python train.py --n_layer=12 --d_model=64 --n_head=2 --n_kv_head=2 --head_dim=32 --d_mlp=384 --vocab_size=6724 --activation="tanh_gelu" --norm="layernorm" --norm_place="pre" --norm_eps=1e-05 --positions="learned" --qk_norm=false --attn_scale=0.177 --bias="all" --tie_embeddings=true --parallel_block=false --init="normal" --init_std_qkv=0.0168 --init_std_o=0.00343 --init_std_up=0.0168 --init_std_down=0.00343 --init_out_by_depth=true --init_mimetic=0.5 --optimizer="muon_variant" --lr=0.00826 --beta1=0.95 --weight_decay=0.022 --lr_head=0.00984 --warmup_steps=200 --schedule="wsd" --decay_fraction=0.614 --decay_shape="exp" --final_lr_fraction=0.0 --batch_tokens=16384 --seq_len=1024 --doc_mask=true --train_tokens=108100000 --steps=6598 --dataset="wikipedia_en"
Each number is 500 + 40 x the weight over its row's rms, rounded and kept within 0 to 999. Layers, rows and columns count from 0. Numbers have three digits each. The size before them is the row's rms in percent of the matrix's.

# layer 7 attention key, 64x64, rms 0.228, rows 0-63, columns 0-63
109:533573494412477432540536453478489558534518530547518445429468496507523529508457495461485509450537509574557416540453523518517555481506501504477519479428489429572518469485476549455497512503498554
096:550469494466561509526517531476494523519476442453491551462526466427549431454492463463483494515509465573468404523601475466568493484544538491467521563526506559493466499555536514486515493519466430
107:399483502587486540488500478506418473498481596503541446528521509472440558495485588533542514449483472461500491474476531516480442472546526548494508479564483516433434536474503464530500495542500555
094:509537581457451495497477431397517518540534529517507532519502451502510519546460493440568412467520502573485472536508444455459511480528524511494440560461559448552495499436534519501524538505545488
100:536518467498524437515544547439524456505476447555470558524608527556451489484493546538460460555497428438493533463496473471471565556474451486494511487556454504464410556497517506486495496522535507
100:492460461576408490448470501547434575465523495459536461470444454505445501481564491515465472500615531488519547462562510542467533540501462540540494493513531524506461541461449515533535522471533484
099:513511491502511568490453530485471531412414537546497492524576506572492431548550505448528491572485495459451544464403484482496517539535505546515473500492525516465498564443456505471469482496456562
111:520466504487529524519522473487519425446497555486562502591445507474448418615543478504501515511495478512464536439542499492515418481452529464502456547539452511493538487443490559550457511490535537
106:416448521534512507428528522566490541513460602554478467508438514527436470542538467475538551503535504550512521478473501447513432443484498529447432511532457572465538493548508482456497470538509513
073:475507529502574452403557513552530517517510502527591533452487461518537479495443487512437473436415512511520532381499529518554471459483527529497514509558447514460489537555484522504470507522481526
089:483485513460542481518514503450540432499563589453428564493513492473475509548455549488465560481402493526441506529503539520551519528489505555469539470465529536503447513501422433569462503519523471
098:521500562516571566445545441436524477490528566511497598470542503458467473537438427474551454533478480501469521485488459572449463564505504549490513498522531432481513495461437465488506492513538467
096:467474488498481435471443506515590435434504490437518528483446510492458517499468565519556450484539541556509494545532576559493487517443574456445520522579559498502515530492431508512457497474476505
113:457473474468542529504453514492534500379483446515420545501502475485561500541506560536520552506417490522526540458505498472490462481413494463510563554570422522445506497539517520506513519513479555
094:454488590497513510523459448527532482596554545477529505491429496534514481442402503490529454459542483503540455501533464530487520495570460551443457530489475517564462491455450516492468542554456526
097:455493514476531540482517479484526480395572518506472494422574543533506536471452429478514506474505494450417487469519529451493510466495463544560517587466535474558520540544528497500477434571511514
111:482471522551408562513570512462482486407526534473511460476537541557469541512483508518514482488510567464511492457534515505504556512513529512491497459512499485565498461475442499528446540357556479
095:578496493483523520437525488448490543509451515495550434465581496477471519522425495516510551581460501580458506494479410457504529518540497538527540495445560520514529473453472489476500456527534412
098:577535485523522463433473492499522520473536416472491540479486485462515497562515468496534536510446495511438501444554488451527550485460500485531502557536549434540545553458603427476499551458524455
106:523452502499543504456548568463442467442512569504528510515533482486536514503542510466490483461526616461465535458465521480517469477500568498441593515479492492512507438562501423465492524499535415
101:420481474507545476564496527498567519453550582468469524490509450474529487497535513561459455483457501473535471579504560497516469446490458497531513489509434491442630541487451497492500488523490443
087:482460569497539552485492504573500506624529502476472448511483525507476526495481585570426466514536463488521472529543525513453467467509473496517452471445468475564488511439493459517458447453576520
100:535538501469548554470506577474451461521504533454527523575447544491476548532541491556544457476490538463476540442441546555448460443450446452542479426529520487520491535527461487547544452511477477
099:416547462511532573545532511503444470458550531463482494459457457524520448574534555500469501423587492458534532492415493543466479507491552521553529465470458542519509448437486526509503516462504529
095:416537505501449532524493457417449509488504542521525505503514485449478457593465505498479590487489483481537512525515524470468471488561501537486461522504474537595553455459397460525532509530514570
104:443539533437433558521488503532539575519492554474529366559508447553520446496471528520539503542523467534527544523485482492501456428483431517440495467528482450484466552514491484495508492539538521
096:533536512495484495556514507498501438531486580502492448457523431559487443498517495533455563475471443532500519493469512511486468539555528497478443477413500470640540429477526500503539458541500541
097:483539522568481572457474546426502517527570482453483512461560560523470561444548408442504479484508548485468494556486482503506481591443455493441538518493499473507546475492485535482426478501531495
092:556508510498531517486475415517518453532488393487555504507511460508409492483513555475458583517416502409540461479547493493554533459510505551506448490537544570497522531520482539457500518527494472
091:529469527491526489458489458597519543567544499478485473462473504487464571406465433557494441530509429485551472449495535475544492566530459530470487475480485608478521511477531549456521512504483491
106:513548494434537403481461509510419554574467484504483480602465547514489455499530520549526458524486530499493490471481498475443493456514512463477507510502471551515454515594571489503557459429546513
085:512444468514481510464474551528461522555486505569437500510480492424490474402445479544523555542628562503496508500524477494462443520495528493500541525504518473547468505510492510415560504455547469
112:541566492454426468454491468475528502487493484484548492422446565530479559455545521429455510498506515570521525520508464465534509528526375445553483519472532533477505509520586509516500507557470485
109:492461491559518470467466524540456465458469512531504476559450487513517501537469575565459500562492533462528509467490507513492494417462487508543505515634473449474481477535430580556464518436503499
104:520519466486555474504493514494544504533499557571474463472530509530471462505406481493464544518508489468475419539510455428444489512559480584498440466473472571524532512498536559427480472594508523
121:493471419521574503465501584473521530465512524472420575523478503502536471545601541515493492529505524481444495531422518493470494430471520477492528480547465496446484526579534446520440531485505450
092:510518475481565485490524424540527456526468510456509465506514466474553475534500538542457614433442510486460532519555526527560493452427462465531451474516469531517527537476569496501574464513472431
112:535467504482507536473490543456558460417544443488533529433598479499480560476553446480493479522470553452443540448526488486514488553497512508493595561492560450515552468451462501472466506518522468
090:538530509424468463496525452428504553482557508434506524452477546570580453513508451504508566555476522470501518477591471512513497528481513476503455499521483510496572460496410475536500487564426482
103:512496566518482412494464545513472574559523479470485512480521492494562552441504507517414566468547558514524517496533521525474510489463502510480449500461497503554459485547559392468425462516528445
102:482460493528477534449456431563448532524494435477568496448493566495535604498499506507500518477506419486535506507581452500470535475480526503536445469511506524450578579488481538476432514463510520
107:446469511531499534473455567499420545540490510481536506474457429497420508435514508525558565595483472519511466509529451505485473553506527555459455491444559513534542480483495594489520442479493520
104:522523471453470497546460441478428507500488486518445516549534489509505470539547529474497543580445451524455491413510526484424497471474546449500509573509436503508473527466509533509570594504527575
089:547505573544505461531522496505510437404547485494423475550424430524469464572508537444471433486507481510445497546552510521512506562460454539564513543457488492462472542533499516524490554467506496
111:500449511519540504530504511446444467456440554581471542572559539465475459468534475494568481533493511456556578420514494530463475487442474510505500520504446492429511561497523467523555423504477515
095:445524510500538506487454571522525497474486557500618484527476475465534538580518480552501533509468563469464518407431533518477425465555443465473520440496525531442523486493486525474494451491520538
094:388506514544437547461451538532504520489557499481485416579523539565417474490556476527543498475541509470533565529481501514483482506477462482528508468530513486435472564459544432492514535523465482
090:517539460509519537524476541486502502448474406472488417517521523479511496550501485460546477481501469512523462525516455423541437495531413410471533490493519441508572489560551565532564533543495528
102:511504538478534486559563402528529469501483526490558500427543494490506451520474478505528516512487469519537516492472492508490519430530550553412469570454511495526566437445419473500436526578524484
096:526506480549430538549524471507507503490505583525470526406548498516462529472530522512487537473514482508443512464594487421485492555511496590500525407489519463523463462496480449535461423517532543
097:449507428539472491536459545492530432416539520550487507450500502473480482536489543528522496438469449570502450540534519547559509484513493452493496433533487492574462485469449612511565520496515478
109:528462496510482477526511520476507512499519514486466423487486511499497490514560579521551485462581505434510565521555511398481481543437543466531423475530411485519485505499518420538492587515459525
089:536484507525526445462453387487526558482501546496522516455526523574530442444514537484463477496502495538523539541490485456527546557519481513510527448476600456440463555442480482565501546485472449
094:458497499503522483528468495466554476467473533540450442514500537428498427558544556409463505505547450575478502493530553556548489522475449425508537478500547505538571447449482556512457488518512533
117:517551433519460522509574546486476560557525465485540485446529526487475575431480522502568443507481465463471436516563567507514459475489472537471520479493501499466453541464589551463442508479529444
088:503452460458500451529519483567578513484464521489531483487490502477492545466469545502467511458491499602487438443534513487489512440549626481528471515473456468487499557537481431547550551517438514
106:550483479508574562536513531460490494517481484440510562484487521548562423433460491494493459575480542538500484454521442535416550549457543526493491501544524526523436476491440554457428478506488488
096:474487489466437515511510433494457514595586448502556452536474518507473510469525538544446456541485530585564493469507483544467492452530472521456477480497500546550488521403461542498515541427513515
092:462472525495504464498465525521540496459539536468467502547473528532515513419468527498495540472467503460525439495535543547501565612441442559484473520484523535499389501441489457486467550460550558
121:497482476471460557487477557565473508451454490559468443518453471582513471442584527506460481577548531452476558543434528535483489569491471503545502478519466478526487519521429477470438501471526550
098:468501420575461514450478507510469534518474504530507436571475527502533522479528493543524515520534508448403524466518501550488486513469543463382505567501450539488505479517565466474473461538591499
091:441477494452471480499457504509497435583455486457522506496430490522471567435452551556516531475501506463530501539549498490558496478488470541467558473552444544470484611510528491547537431548473479
099:461488532491510447463506532488541516529445548453399539577463544537536549486529457539491398604520488468533534478491463547462479507517481474510434504502557460538474500497522527539457525493460451
102:518515464487507390526469549475500421525490424565501557495535449458460538465473534520534529557468589507494533507516444471474568555473485500554558490490575480504470461480502464486512532437511499